config.toml
d_model = 192
activation = "squared_relu"
norm_eps = 1e-05
parallel_block = false
init = "uniform"
init_std_up = 0.0247
schedule = "wsd"
final_lr_fraction = 0.0
batch_tokens = [8192, 16384, 24576]
doc_mask = true
Each number is 50 + 12 x the weight over its row's rms, rounded and kept within 0 to 99. Layers, rows and columns count from 0. The size before them is the row's rms in percent of the matrix's.

# o: layer 8 attention output (transposed), 256x192, rms 0.127, rows 218-255, columns 48-95
# v: layer 8 attention value, 256x192, rms 0.163, rows 219-255, columns 48-95
# up: layer 8 MLP up, 768x192, rms 0.188, rows 0-31, columns 48-95
# down: layer 8 MLP down (transposed), 768x192, rms 0.1, rows 0-30, columns 48-95
o218 084:35 47 69 37 65 44 51 36 36 52 55 46 56 53 51 70 35 45 49 43 50 74 57 43 37 34 28 46 42 40 27 49 64 66 63 52 81 44 45 56 49 33 29 68 52 61 50 49
v219 084:47 47 36 62 51 54 57 62 48 42 48 38 38 62 70 60 47 64 52 46 70 49 58 59 58 59 45 40 59 51 60 48 66 60 38 54 64 60 34 51 53 35 50 38 62 47 51 60
o219 078:60 45 63 47 51 30 61 51 49 45 45 57 66 26 64 52 58 26 63 28 51 66 61 46 56 61 65 57 44 47 69 55 40 58 35 40 54 22 34 35 47 54 75 40 35 32 39 23
v220 107:42 57 43 40 51 52 71 38 44 63 26 52 57 48 34 54 59 42 73 60 41 53 46 47 53 44 47 55 47 29 18 27 50 52 55 57 42 44 40 68 28 35 47 38 63 45 55 49
o220 097:42 57 63 64 54 54 61 47 60 63 72 44 47 37 48 40 51 47 53 44 53 53 57 47 62 70 70 40 44 53 70 63 41 64 48 37 45 56 53 60 61 56 60 61 61 40 41 54
v221 091:41 43 36 47 44 51 47 30 31 36 64 45 43 30 53 72 34 49 45 49 63 25 55 39 56 37 70 58 46 44 47 62 53 56 27 36 27 47 47 71 65 74 69 46 58 57 67 89
o221 081:59 65 48 28 53 46 62 69 48 36 57 48 69 35 53 39 30 80 62 44 36 43 31 63 74 47 28 41 50 62 71 55 51 39 58 45 51 45 59 48 30 59 61 52 58 45 57 43
v222 094:42 65 67 52 49 29 59 43 75 61 39 63 69 76 39 48 61 45 57 44 50 38 57 45 47 59 65 50 43 52 46 39 53 37 51 56 06 36 21 54 50 40 67 50 56 72 50 29
o222 084:27 75 39 44 45 56 33 51 31 39 45 52 36 24 51 46 37 52 32 76 41 49 66 41 31 41 41 73 61 58 35 35 38 55 53 59 67 46 58 67 40 69 46 36 62 51 71 75
v223 085:43 56 68 63 49 27 59 49 61 65 56 64 56 87 45 47 45 48 73 44 58 49 56 44 62 39 47 51 44 25 31 25 37 43 44 67 46 60 42 61 66 34 35 43 68 40 58 59
o223 077:43 49 26 79 47 43 68 64 35 65 56 40 70 25 30 22 52 60 21 50 43 51 63 73 42 69 67 56 61 37 53 57 45 56 43 37 46 42 39 55 32 44 78 54 52 51 67 29
v224 084:38 49 43 65 40 83 40 53 37 75 54 53 53 40 64 52 46 26 25 62 65 31 54 26 39 48 64 54 60 55 53 60 45 56 69 49 74 48 55 45 49 65 38 42 39 52 34 46
o224 072:63 83 46 40 37 41 53 50 52 35 49 36 51 51 42 56 57 61 58 54 46 31 49 52 60 43 37 30 42 47 50 53 42 63 58 52 43 35 54 44 35 63 50 46 63 41 71 25
v225 084:54 41 47 35 39 63 33 73 53 40 52 68 25 44 36 32 39 32 42 43 43 26 49 48 60 30 58 43 56 43 57 43 41 42 60 43 38 50 40 46 38 43 44 56 44 41 54 66
o225 074:74 49 43 48 79 26 65 48 72 55 50 39 62 64 37 47 61 58 61 55 56 33 74 59 44 36 65 57 52 56 46 51 42 60 61 42 38 62 53 59 38 66 52 44 45 34 49 60
v226 083:39 57 31 47 58 48 37 48 65 44 48 27 48 42 52 68 66 37 19 57 52 68 60 39 44 49 56 75 45 69 59 69 22 60 59 58 52 48 47 62 42 74 63 38 46 58 67 59
o226 083:38 62 60 20 43 81 32 61 51 45 54 48 41 34 48 35 44 66 58 47 57 32 42 55 60 46 32 37 48 67 26 49 61 54 67 67 40 60 67 56 39 40 62 49 80 55 75 41
v227 095:25 38 69 54 48 38 39 52 40 60 46 25 57 37 47 50 57 60 47 43 31 21 57 52 30 62 53 59 47 46 56 69 48 28 57 53 45 55 47 23 70 37 36 49 45 54 37 52
o227 087:69 44 42 68 50 41 44 50 56 33 41 45 44 61 41 33 59 41 47 56 52 65 55 69 56 41 45 51 42 42 56 21 58 68 44 49 69 40 47 43 36 67 68 40 51 61 61 16
v228 083:52 77 37 57 49 47 39 46 27 41 94 53 37 61 45 55 52 50 46 54 39 39 29 59 48 77 45 45 50 46 56 60 45 42 37 34 46 53 41 59 38 84 41 72 50 57 21 67
o228 074:54 39 64 44 32 57 69 56 61 47 45 50 67 67 33 42 52 51 49 32 52 67 68 61 63 48 69 39 52 91 46 51 43 41 72 43 50 44 44 42 53 48 56 60 37 64 49 63
v229 099:41 59 38 35 40 65 57 52 51 68 49 38 39 61 52 67 47 62 75 61 57 57 41 57 51 48 65 44 38 28 61 70 43 48 42 40 79 67 49 58 52 58 20 41 43 45 32 58
o229 084:66 54 43 40 37 61 55 43 52 42 60 58 65 50 44 51 48 52 51 42 74 60 44 45 63 29 46 41 47 63 68 49 45 52 67 46 48 52 36 30 47 57 59 64 67 49 47 48
v230 093:59 58 61 46 63 57 54 44 34 64 65 51 46 46 39 46 70 34 34 49 68 49 52 35 43 42 54 55 66 45 53 48 43 36 63 43 65 50 60 34 75 34 53 61 39 47 50 33
o230 081:51 41 50 71 54 14 61 58 55 47 23 26 49 60 64 61 51 63 53 68 43 61 61 60 55 57 43 48 43 44 57 63 62 45 45 47 55 48 39 45 29 31 52 40 60 46 63 61
v231 091:44 49 60 31 36 47 61 43 62 32 39 37 43 40 81 74 61 82 75 54 45 53 67 68 70 36 41 61 44 55 46 52 55 43 47 35 45 27 62 50 64 24 59 66 49 58 45 41
o231 089:63 15 49 79 37 52 46 52 41 58 43 61 47 55 55 55 50 25 72 51 49 56 20 44 42 78 46 54 41 57 43 52 69 59 47 42 67 54 47 49 40 58 47 29 39 49 33 60
v232 087:36 37 53 57 42 52 60 45 37 52 66 51 51 61 51 40 49 57 62 41 44 57 75 53 45 59 46 54 62 61 41 31 55 57 48 47 34 48 56 54 53 34 70 54 56 53 46 48
o232 088:41 47 40 55 56 39 64 52 40 51 41 42 61 39 45 73 47 51 60 51 53 70 50 24 39 67 59 44 40 53 50 48 42 57 47 42 43 47 37 47 56 42 42 28 46 41 50 37
v233 083:58 25 44 25 35 61 59 44 47 31 61 58 71 36 52 44 29 50 35 67 63 21 52 71 53 41 72 27 55 68 38 61 52 68 45 66 49 36 36 43 33 57 51 55 57 47 72 48
o233 072:63 77 55 44 56 46 53 45 51 36 54 55 59 61 56 50 35 68 64 67 54 43 30 36 52 54 30 62 30 55 65 54 31 26 32 38 61 57 41 59 37 46 33 54 71 34 49 50
v234 091:48 58 36 72 41 45 57 57 51 24 63 43 41 59 52 76 47 40 65 64 36 31 54 50 53 59 47 54 44 27 49 52 53 58 49 34 59 61 36 71 39 34 74 57 54 48 55 55
o234 083:76 42 52 58 70 65 57 60 63 66 29 43 59 24 53 46 38 67 41 29 50 51 49 56 68 27 39 54 57 53 43 50 14 43 72 25 47 38 47 45 48 48 40 64 61 59 36 60
v235 090:39 44 50 56 49 52 44 54 71 45 68 24 62 51 59 64 44 57 46 59 41 46 32 64 35 53 60 45 48 59 53 49 62 34 54 72 55 43 55 17 54 55 26 50 64 60 50 51
o235 082:40 69 52 63 56 51 48 52 32 41 49 58 33 56 40 41 75 41 40 57 55 59 55 45 53 34 55 48 39 42 35 80 72 53 61 34 44 66 57 53 65 41 40 42 41 44 76 47
v236 090:52 40 59 42 42 29 56 56 47 51 64 49 38 34 49 36 60 41 30 38 50 25 65 41 39 58 44 54 53 56 48 11 43 69 50 50 40 54 68 30 42 27 68 25 63 50 52 50
o236 081:39 56 43 56 76 66 47 59 45 54 35 67 62 39 41 48 72 49 59 71 41 52 72 59 60 39 57 44 39 50 48 60 32 60 40 40 39 25 31 65 64 59 41 43 44 49 49 51
v237 101:27 55 81 58 52 48 57 65 41 59 60 36 34 34 58 30 54 53 41 66 50 53 48 32 56 45 46 74 70 48 40 37 51 60 73 57 42 60 61 52 72 35 49 26 50 59 65 37
o237 092:64 48 49 71 59 30 42 45 67 57 57 25 51 32 41 45 60 54 43 33 52 55 60 51 52 63 52 32 54 36 32 25 72 52 43 45 38 37 45 26 36 45 39 42 41 28 45 55
v238 088:54 31 47 52 43 45 38 51 63 38 37 52 68 45 34 49 55 64 66 61 45 60 68 47 52 51 51 52 67 51 55 45 53 44 50 64 61 60 32 39 57 44 77 43 40 35 49 47
o238 080:62 40 55 51 51 24 62 57 26 66 56 57 41 60 51 67 36 61 49 50 56 58 68 44 57 66 37 50 27 41 35 57 49 66 64 53 24 48 70 50 27 43 37 44 51 57 31 56
v239 105:69 54 55 50 48 65 57 54 54 31 48 43 47 56 42 64 48 53 46 40 61 14 36 52 34 48 51 45 49 63 74 58 39 47 60 43 64 68 51 42 51 49 62 65 59 51 42 63
o239 102:61 44 61 35 74 44 42 47 60 45 30 66 40 30 41 66 59 49 55 60 53 55 47 64 62 49 36 60 41 56 54 67 37 29 78 51 57 44 47 50 44 57 51 59 45 43 41 45
v240 076:36 28 79 48 52 46 41 27 59 59 53 65 41 61 61 41 44 37 44 48 44 51 57 64 43 65 46 57 34 34 70 39 46 56 56 55 52 34 51 49 48 56 58 47 62 51 53 66
o240 072:49 57 57 60 57 53 46 56 47 44 56 56 51 41 44 21 65 53 57 54 42 25 48 51 42 64 36 49 68 53 19 39 38 53 53 46 35 49 50 57 49 52 40 23 38 50 55 31
v241 089:35 48 54 39 55 30 57 65 62 64 58 55 46 45 48 57 45 56 35 29 44 45 60 31 58 28 57 65 48 52 41 33 54 57 45 68 33 43 56 59 49 69 38 36 43 62 26 64
o241 084:47 54 34 38 67 87 31 32 26 57 31 53 34 69 37 45 45 47 46 61 40 38 49 50 41 42 52 48 62 59 23 60 42 52 62 48 75 50 47 57 46 58 42 37 50 31 79 43
v242 084:44 66 58 83 49 59 27 60 44 53 65 43 37 62 56 40 58 43 41 52 52 51 44 61 36 64 56 49 43 48 48 52 69 33 61 73 58 52 45 61 51 42 55 48 47 25 60 63
o242 079:64 47 44 37 43 33 40 38 70 56 35 42 47 39 58 34 41 59 45 58 50 44 50 32 59 39 63 31 54 21 41 33 36 43 55 29 38 58 62 42 55 52 57 60 44 63 65 50
v243 091:56 35 95 63 43 50 26 45 48 50 51 29 44 38 62 20 42 51 48 55 55 49 53 35 54 57 43 47 71 39 56 42 42 48 64 61 62 49 58 37 45 57 37 54 49 48 63 65
o243 086:38 71 64 58 68 37 61 49 49 48 50 60 44 59 60 45 73 52 59 51 45 70 55 43 26 38 49 62 51 33 43 45 56 42 25 48 38 33 68 49 42 42 39 39 50 74 28 40
v244 079:54 41 43 47 72 42 80 51 32 36 37 34 52 61 55 47 12 76 76 56 49 68 45 36 61 64 55 35 47 50 50 66 41 49 43 48 45 73 45 40 35 69 33 54 45 27 57 56
o244 071:70 54 45 69 46 61 54 55 36 50 71 43 52 44 48 60 44 32 46 36 61 66 43 49 42 23 22 58 75 45 60 64 59 44 51 61 43 59 47 39 61 44 49 54 48 37 20 54
v245 091:58 63 74 32 40 67 25 56 44 55 61 59 48 53 55 57 52 55 76 36 66 66 25 41 41 75 47 60 43 38 39 52 62 60 56 48 55 48 49 51 50 74 36 35 44 62 54 48
o245 082:43 17 62 43 51 54 68 26 64 41 49 48 38 41 48 45 59 60 48 51 32 65 44 53 54 36 38 44 53 42 51 57 59 50 51 44 58 29 54 54 79 51 35 62 48 56 64 48
v246 090:67 57 51 54 59 44 28 38 55 56 49 49 67 34 51 66 44 40 36 33 49 53 41 45 61 44 76 68 53 57 28 35 49 48 58 65 74 57 40 41 45 45 46 49 49 60 48 78
o246 080:50 49 55 39 61 59 67 72 37 36 55 59 45 58 46 54 29 53 52 54 55 44 70 44 40 44 42 58 62 36 27 56 40 38 49 64 45 35 57 49 68 40 22 39 43 54 55 50
v247 091:46 47 51 72 37 58 49 63 57 52 54 24 63 51 65 40 69 43 43 62 48 64 77 41 44 65 31 48 60 55 55 43 39 66 58 50 50 46 42 41 57 38 48 35 65 59 67 66
o247 084:46 52 51 49 39 38 76 56 39 53 51 72 51 41 45 49 47 55 52 41 50 66 35 32 54 55 66 52 29 49 34 51 42 48 37 42 36 43 51 47 61 32 70 41 35 28 45 29
v248 079:60 54 44 37 45 54 42 32 44 45 30 33 64 67 68 46 46 54 47 49 38 37 63 38 25 73 65 36 48 64 72 50 62 48 54 60 35 38 52 69 49 43 58 47 60 53 61 62
o248 074:49 61 33 44 49 51 52 64 56 35 46 62 58 27 48 64 56 73 59 33 44 50 63 35 62 48 61 50 37 71 50 50 43 49 56 35 50 56 53 37 48 50 67 31 55 41 31 42
v249 095:51 41 67 67 42 41 31 52 45 62 33 36 50 50 40 54 37 40 67 54 53 70 57 47 43 42 40 49 31 23 43 35 35 68 36 49 54 35 52 41 48 35 57 58 52 47 50 45
o249 087:27 54 45 57 51 54 67 57 54 51 55 39 56 46 48 68 55 45 45 22 46 56 57 42 43 58 67 49 46 29 65 58 48 66 44 31 31 64 41 55 62 45 31 58 58 67 33 46
v250 088:43 45 55 57 63 54 55 30 44 52 44 30 33 58 71 43 40 49 59 59 60 52 79 45 39 42 65 42 65 44 39 35 36 85 62 60 62 45 41 58 52 15 67 55 43 55 60 60
o250 082:70 30 55 71 44 56 59 65 41 56 46 66 49 48 58 48 60 59 61 52 42 57 21 44 41 61 45 53 62 46 31 58 47 47 69 39 23 28 51 46 54 41 32 43 71 19 20 30
v251 087:49 46 43 51 55 58 62 37 74 55 39 51 50 47 42 38 20 63 46 68 73 48 40 49 43 42 42 28 47 53 62 59 80 67 44 60 41 55 53 35 50 51 49 64 54 58 47 62
o251 079:60 66 51 72 52 60 43 66 36 42 40 60 48 61 82 86 40 53 48 49 36 53 26 44 43 55 39 63 48 54 55 64 59 60 37 31 46 56 53 67 66 61 54 47 69 49 31 55
v252 088:41 35 57 53 49 63 52 49 53 56 54 58 60 59 46 35 37 37 72 59 50 30 18 58 54 49 51 47 39 46 45 55 67 55 44 48 55 54 42 59 50 63 27 55 54 47 76 63
o252 083:57 67 46 43 70 56 51 65 56 31 65 50 56 47 47 43 40 62 39 61 58 44 39 48 44 48 53 45 50 38 46 42 51 67 49 39 58 51 62 51 54 43 22 51 35 41 16 69
v253 085:46 18 63 59 61 32 81 61 58 52 51 32 77 53 61 45 38 52 58 61 61 78 52 61 38 49 42 59 53 36 41 40 61 54 52 40 35 52 43 57 49 50 58 48 76 43 61 55
o253 079:40 72 59 49 53 38 44 49 20 49 65 46 40 42 48 46 42 61 43 26 56 59 47 27 74 48 40 27 42 45 70 50 45 52 37 42 61 37 45 36 44 40 60 41 54 38 30 41
v254 086:53 32 52 44 59 49 24 51 52 53 73 61 26 22 45 32 37 61 34 29 51 52 42 71 60 42 61 68 52 58 29 47 42 53 62 65 63 60 55 46 51 51 69 42 43 38 60 59
o254 079:47 41 61 66 39 25 49 49 61 54 62 55 64 52 37 40 61 52 58 69 44 37 60 30 39 65 32 50 48 34 50 33 54 34 42 48 24 44 55 67 43 61 58 48 48 41 45 41
v255 103:49 63 37 29 62 62 47 34 51 33 49 46 42 52 44 83 59 47 49 64 53 26 36 65 59 32 69 29 58 47 46 69 61 39 54 39 62 44 66 48 65 62 37 57 41 61 51 52
o255 098:36 42 46 40 39 64 40 48 70 35 18 66 69 62 62 50 56 54 43 58 55 38 34 51 43 62 61 67 22 64 64 70 48 46 43 51 56 64 39 49 45 59 55 54 54 61 59 67
up0 094:73 62 60 58 52 43 75 38 55 63 57 54 44 47 28 50 32 51 63 57 40 57 62 59 28 57 39 36 44 48 41 64 42 48 46 29 66 58 74 56 40 57 61 72 26 56 46 42
down0 099:32 57 53 57 39 77 48 52 46 54 50 42 44 31 42 66 69 54 41 65 52 42 71 53 60 49 76 48 55 43 64 54 31 41 28 58 67 46 46 21 54 53 55 66 53 49 62 74
up1 106:50 52 45 41 72 68 30 50 59 55 36 50 49 51 36 59 44 41 57 28 55 40 79 45 37 55 29 55 61 52 52 37 57 46 40 59 63 44 43 63 40 56 41 47 72 45 50 55
down1 131:59 57 69 58 36 56 57 45 55 59 36 63 53 76 46 48 47 42 76 44 46 41 68 55 58 60 52 59 45 30 34 43 37 54 48 58 42 73 56 64 40 61 46 63 55 36 72 66
up2 100:47 50 41 47 61 61 43 72 52 46 50 44 38 46 52 57 74 23 38 47 69 63 44 50 40 47 41 44 74 45 31 46 50 45 65 51 54 53 57 48 56 31 52 43 56 47 48 46
down2 093:43 61 35 39 39 64 46 32 46 51 60 31 50 55 40 45 40 56 42 75 59 65 56 46 54 74 52 41 68 55 48 63 51 61 59 64 72 62 43 50 43 24 53 63 60 39 40 48
up3 095:35 42 48 50 53 33 62 61 44 30 65 61 24 39 55 40 48 47 31 53 41 51 36 41 36 55 52 48 58 35 67 53 34 60 41 53 59 61 37 61 44 42 43 56 63 44 50 36
down3 106:42 69 69 51 42 46 57 16 37 77 32 59 54 48 34 58 54 41 56 68 52 59 43 47 40 51 63 34 53 57 43 61 58 48 39 65 26 57 59 67 34 61 63 68 52 39 39 71
up4 096:37 56 43 42 66 35 60 40 88 50 41 52 52 48 74 56 66 48 48 55 47 64 52 57 79 65 59 34 50 57 50 54 36 65 38 61 54 71 50 31 46 31 64 43 32 28 59 47
down4 092:51 41 34 43 56 54 57 40 51 40 42 64 45 66 52 46 51 40 59 66 47 67 60 53 51 47 70 47 48 44 70 63 74 38 41 53 50 56 54 52 66 58 71 34 24 37 66 55
up5 098:47 51 56 36 44 63 56 44 33 51 48 44 30 42 49 43 54 45 64 61 65 67 65 47 43 50 53 43 57 62 50 72 49 47 57 58 31 58 52 37 60 52 51 28 25 45 70 60
down5 095:71 25 48 61 46 57 34 24 63 58 41 42 34 56 55 55 65 72 44 48 64 41 57 46 56 35 59 65 53 56 41 68 71 49 38 45 47 37 44 33 52 53 41 44 51 30 36 59
up6 099:67 67 55 45 70 50 37 66 20 67 45 63 53 46 32 45 53 46 63 52 42 53 60 66 51 41 46 36 40 62 32 75 47 68 47 56 62 44 69 49 42 43 54 45 40 49 65 60
down6 099:47 44 49 68 59 39 33 68 50 32 44 54 47 63 43 62 62 50 60 39 51 47 55 55 58 33 46 47 34 67 36 52 66 44 29 30 63 57 65 49 47 43 42 53 45 55 61 46
up7 102:30 71 49 25 38 65 39 61 43 53 62 43 55 53 26 40 68 59 46 66 65 41 49 53 56 31 48 26 51 34 63 41 71 61 52 50 65 38 53 48 67 33 44 61 47 29 47 43
down7 096:38 57 39 61 58 60 46 48 47 60 32 47 64 59 45 37 64 56 40 38 64 44 27 68 38 42 45 44 33 59 60 46 44 61 50 37 54 50 50 64 49 67 41 51 56 58 28 53
up8 099:69 39 55 35 47 56 29 27 65 34 52 54 81 44 67 54 40 45 56 39 54 31 77 53 31 61 48 58 55 49 43 56 56 53 50 36 22 82 56 54 55 68 41 35 39 48 57 39
down8 096:64 55 54 44 39 41 42 38 33 42 58 60 38 44 34 57 56 46 55 60 49 56 48 67 53 50 28 54 52 67 41 56 44 50 62 31 43 44 42 39 31 75 37 69 38 50 68 42
up9 098:56 48 40 48 67 45 61 62 36 51 25 48 40 42 58 62 54 65 65 40 63 71 58 44 52 34 55 46 37 54 47 51 58 62 67 39 59 44 47 29 60 43 59 58 47 46 46 52
down9 092:40 45 28 37 48 38 48 67 41 42 61 38 42 39 63 52 50 38 55 76 40 39 50 41 61 47 59 49 56 36 28 84 49 35 46 74 55 47 29 46 35 64 41 65 42 49 60 34
up10 103:47 61 51 36 61 41 52 63 37 69 38 51 48 65 48 47 19 42 43 43 57 40 39 40 48 47 48 42 47 54 57 37 58 31 51 61 48 63 54 33 55 34 33 45 48 49 49 14
down10 098:38 51 72 53 53 65 59 64 40 61 57 54 49 36 59 43 55 50 49 37 32 53 58 28 80 43 59 62 51 39 54 55 48 39 32 40 56 48 49 31 67 56 53 47 31 45 50 57
up11 111:75 43 61 51 51 42 48 41 36 50 44 40 52 45 65 34 46 45 48 72 62 45 40 48 41 32 35 69 51 42 38 51 73 62 47 59 66 43 72 62 53 55 80 36 82 44 58 38
down11 112:47 33 65 48 56 40 54 51 41 51 32 50 53 55 55 30 58 65 63 43 32 50 60 54 54 38 47 38 53 33 62 46 65 49 49 36 46 54 65 20 33 51 51 40 26 68 57 45
up12 099:40 43 42 57 30 54 37 60 48 48 39 57 51 57 56 65 35 77 52 47 53 66 34 56 46 54 55 38 62 46 30 22 64 45 64 47 64 23 41 63 56 48 50 25 37 46 67 43
down12 100:54 61 35 63 55 50 34 58 58 60 59 51 65 65 35 54 59 49 46 64 54 58 40 51 53 35 63 50 38 55 36 39 62 64 63 56 59 59 57 55 51 48 70 28 67 43 35 46
up13 099:48 54 59 45 38 34 56 53 75 56 63 42 50 57 66 54 51 38 47 43 38 50 46 51 55 37 55 40 66 49 36 63 65 50 64 55 73 39 71 75 54 63 30 28 60 19 73 39
down13 099:50 50 61 53 36 44 42 56 51 40 61 54 60 60 52 36 43 66 45 30 48 57 40 52 48 36 74 44 74 51 60 46 67 62 63 58 41 50 45 69 25 61 18 51 56 34 41 47
up14 096:69 42 66 28 67 64 41 76 68 48 43 57 26 46 36 53 57 54 42 51 60 48 63 32 57 32 46 34 41 38 58 36 18 32 50 68 45 99 27 53 39 54 47 61 45 36 53 65
down14 096:49 49 33 39 49 52 38 49 62 54 49 63 74 29 57 51 51 40 53 70 38 56 42 44 70 20 71 60 42 41 61 42 46 46 42 46 55 43 43 46 36 47 36 71 38 46 23 52
up15 087:57 33 46 51 51 50 41 56 48 48 42 34 24 39 45 25 29 34 51 60 69 48 44 65 56 54 33 46 63 67 36 56 60 45 46 48 58 41 59 51 62 53 59 45 43 34 57 54
down15 093:50 47 39 49 37 38 45 16 46 32 49 42 36 63 24 42 39 43 49 55 44 54 64 40 70 66 62 52 48 60 21 64 63 34 50 42 47 60 32 30 58 60 26 46 45 38 43 46
up16 104:52 43 57 46 34 29 48 41 43 39 37 55 49 52 55 59 51 54 49 42 62 56 55 41 41 62 46 47 51 70 67 59 36 34 69 22 25 32 52 55 40 32 56 71 36 38 51 61
down16 095:34 46 60 42 39 45 70 45 65 43 30 20 46 61 59 36 59 45 42 53 49 35 59 72 25 73 41 43 45 55 52 63 29 57 65 43 55 46 55 47 36 39 44 63 60 40 43 64
up17 098:33 50 44 48 43 30 54 54 64 58 62 39 41 36 49 60 32 63 57 37 41 53 64 41 33 61 33 64 37 59 55 52 46 40 46 58 57 55 53 58 55 58 56 65 61 59 64 52
down17 099:44 49 58 47 62 56 29 34 51 54 40 45 57 50 54 53 23 41 51 44 52 47 66 63 77 57 41 46 55 58 62 38 57 38 54 41 48 36 26 47 54 47 48 40 58 72 45 41
up18 100:71 53 59 42 51 54 59 60 55 58 49 52 61 35 53 48 67 52 58 48 65 32 43 70 43 27 37 53 56 40 37 52 31 42 50 49 47 59 45 45 55 39 48 62 35 48 47 53
down18 097:60 25 60 46 39 38 36 45 48 25 41 58 50 53 68 38 40 50 43 57 58 59 45 58 42 45 60 37 31 49 20 54 24 53 27 33 43 47 60 55 46 55 61 41 43 60 59 39
up19 104:34 69 48 41 37 59 37 55 35 58 52 64 39 50 58 74 58 52 52 58 29 54 46 56 41 53 49 54 69 40 57 50 51 46 47 44 41 60 49 35 57 47 60 50 43 37 61 30
down19 109:67 57 54 51 30 48 47 51 58 42 55 37 70 30 65 48 60 60 47 32 30 62 32 45 42 28 49 45 60 41 32 64 22 67 29 57 43 47 36 61 48 60 47 82 74 55 50 38
up20 093:47 62 62 37 54 53 42 42 45 40 62 72 27 49 56 49 27 56 50 61 65 42 61 56 51 36 37 38 67 72 46 57 37 57 51 46 66 46 42 51 50 38 43 54 52 59 50 36
down20 098:55 22 48 43 43 59 54 42 39 41 45 45 44 49 44 60 50 45 32 43 48 46 37 43 49 51 55 52 45 71 31 42 39 67 57 25 33 60 57 62 56 48 78 51 51 46 42 68
up21 102:43 23 60 45 61 50 84 37 54 49 47 49 34 68 60 55 47 50 15 58 40 50 65 70 68 69 43 59 56 44 69 38 78 45 39 56 61 44 52 39 49 59 46 55 57 65 48 61
down21 105:46 39 66 31 75 56 53 57 60 48 43 44 41 19 62 63 38 30 49 55 53 44 51 43 67 58 71 36 49 53 42 26 48 66 51 58 49 34 52 71 23 53 45 73 48 46 34 58
up22 095:68 46 59 56 45 59 44 34 47 28 47 39 48 51 62 71 16 65 65 54 46 35 35 66 47 48 52 59 59 68 34 19 35 47 58 37 63 26 43 79 43 54 58 53 65 59 73 55
down22 104:79 61 51 56 51 49 47 55 51 28 64 57 63 41 36 40 38 50 67 58 38 35 57 42 35 57 74 28 52 65 24 24 43 62 43 53 35 51 40 60 54 34 54 40 40 40 43 54
up23 102:63 53 51 48 53 56 51 49 40 48 52 19 37 50 28 62 54 44 51 46 68 50 44 56 43 47 43 30 47 67 77 65 43 62 29 39 38 46 44 52 53 56 43 30 67 57 36 30
down23 094:65 52 28 51 56 31 58 39 51 59 50 67 38 53 53 44 39 57 52 67 52 63 34 50 57 65 66 54 50 61 42 26 52 54 38 51 51 43 58 67 42 65 52 46 64 23 41 40
up24 105:41 53 49 34 40 41 62 33 69 52 66 55 46 63 50 60 46 36 47 31 67 48 67 52 54 75 46 70 48 27 64 53 64 70 60 38 44 41 51 30 72 50 35 61 31 51 52 60
down24 103:45 36 51 37 69 47 39 53 39 56 44 49 54 55 44 45 52 74 51 50 56 37 36 48 57 33 28 65 69 37 44 49 38 49 59 56 46 65 41 56 76 65 59 55 33 55 70 44
up25 091:41 62 53 50 32 52 28 51 52 73 68 57 39 41 51 53 45 23 41 43 58 36 64 60 49 44 39 57 61 55 43 52 46 38 45 42 52 51 63 31 54 37 39 46 44 57 53 46
down25 097:55 41 35 79 60 63 50 64 43 52 47 45 58 59 47 33 56 55 32 53 53 66 44 38 56 55 62 65 23 34 66 61 37 54 39 65 47 41 41 47 64 72 37 51 36 37 73 55
up26 103:35 41 50 40 56 53 62 45 40 51 70 58 42 58 49 55 40 55 52 27 33 47 51 64 50 54 40 43 61 66 53 42 60 42 47 48 50 55 38 64 46 49 44 58 35 32 64 37
down26 106:48 64 57 50 57 53 42 31 57 37 43 39 45 48 51 30 43 58 48 46 36 49 52 52 45 24 46 24 63 64 60 50 59 35 38 31 34 51 42 49 51 36 61 57 59 47 39 42
up27 110:65 34 55 62 47 46 44 41 52 72 47 52 56 38 56 30 70 71 61 23 54 42 49 50 54 43 58 38 38 54 56 48 47 56 33 59 54 55 58 78 55 28 27 37 41 60 51 81
down27 121:61 51 61 33 57 29 34 51 44 79 78 39 55 29 56 45 44 43 56 47 34 47 71 46 47 44 62 48 20 51 43 46 53 58 58 47 55 46 56 52 34 53 27 41 53 51 40 79
up28 099:41 60 40 46 48 45 51 20 45 53 51 61 66 56 41 56 78 40 61 53 58 64 45 53 58 50 57 52 64 57 39 54 44 51 62 57 44 34 51 58 51 48 50 31 28 34 55 51
down28 108:58 58 49 51 44 46 65 36 49 59 42 53 60 46 38 68 43 55 43 72 47 34 43 28 58 56 45 50 54 58 41 44 39 38 81 41 48 46 58 65 48 53 50 36 20 55 69 59
up29 091:50 50 47 41 45 62 49 52 41 62 38 50 53 66 64 59 57 48 44 75 36 58 63 43 63 29 35 48 31 42 69 45 66 48 61 56 45 42 49 35 54 58 39 54 74 71 43 61
down29 090:56 71 46 42 57 38 54 64 64 67 37 52 42 25 40 63 66 36 64 51 57 85 82 64 66 46 33 53 47 48 55 52 41 40 42 47 66 52 40 55 43 48 43 50 42 48 25 66
up30 098:56 56 51 44 48 62 42 41 47 60 68 49 58 58 59 44 45 67 13 28 56 25 61 47 36 60 40 56 50 31 51 32 40 21 48 49 45 45 33 54 44 30 67 59 57 42 51 24
down30 105:54 49 52 60 55 47 49 30 74 59 46 43 65 39 43 52 31 50 59 22 35 59 43 72 59 53 45 49 39 54 47 66 44 37 61 53 25 69 57 72 41 38 42 40 39 38 46 53
up31 101:54 54 55 46 41 71 55 54 62 47 34 54 60 56 49 59 48 58 29 67 73 50 39 35 31 45 53 32 47 52 60 42 62 16 49 38 62 72 62 73 34 34 64 55 66 57 37 44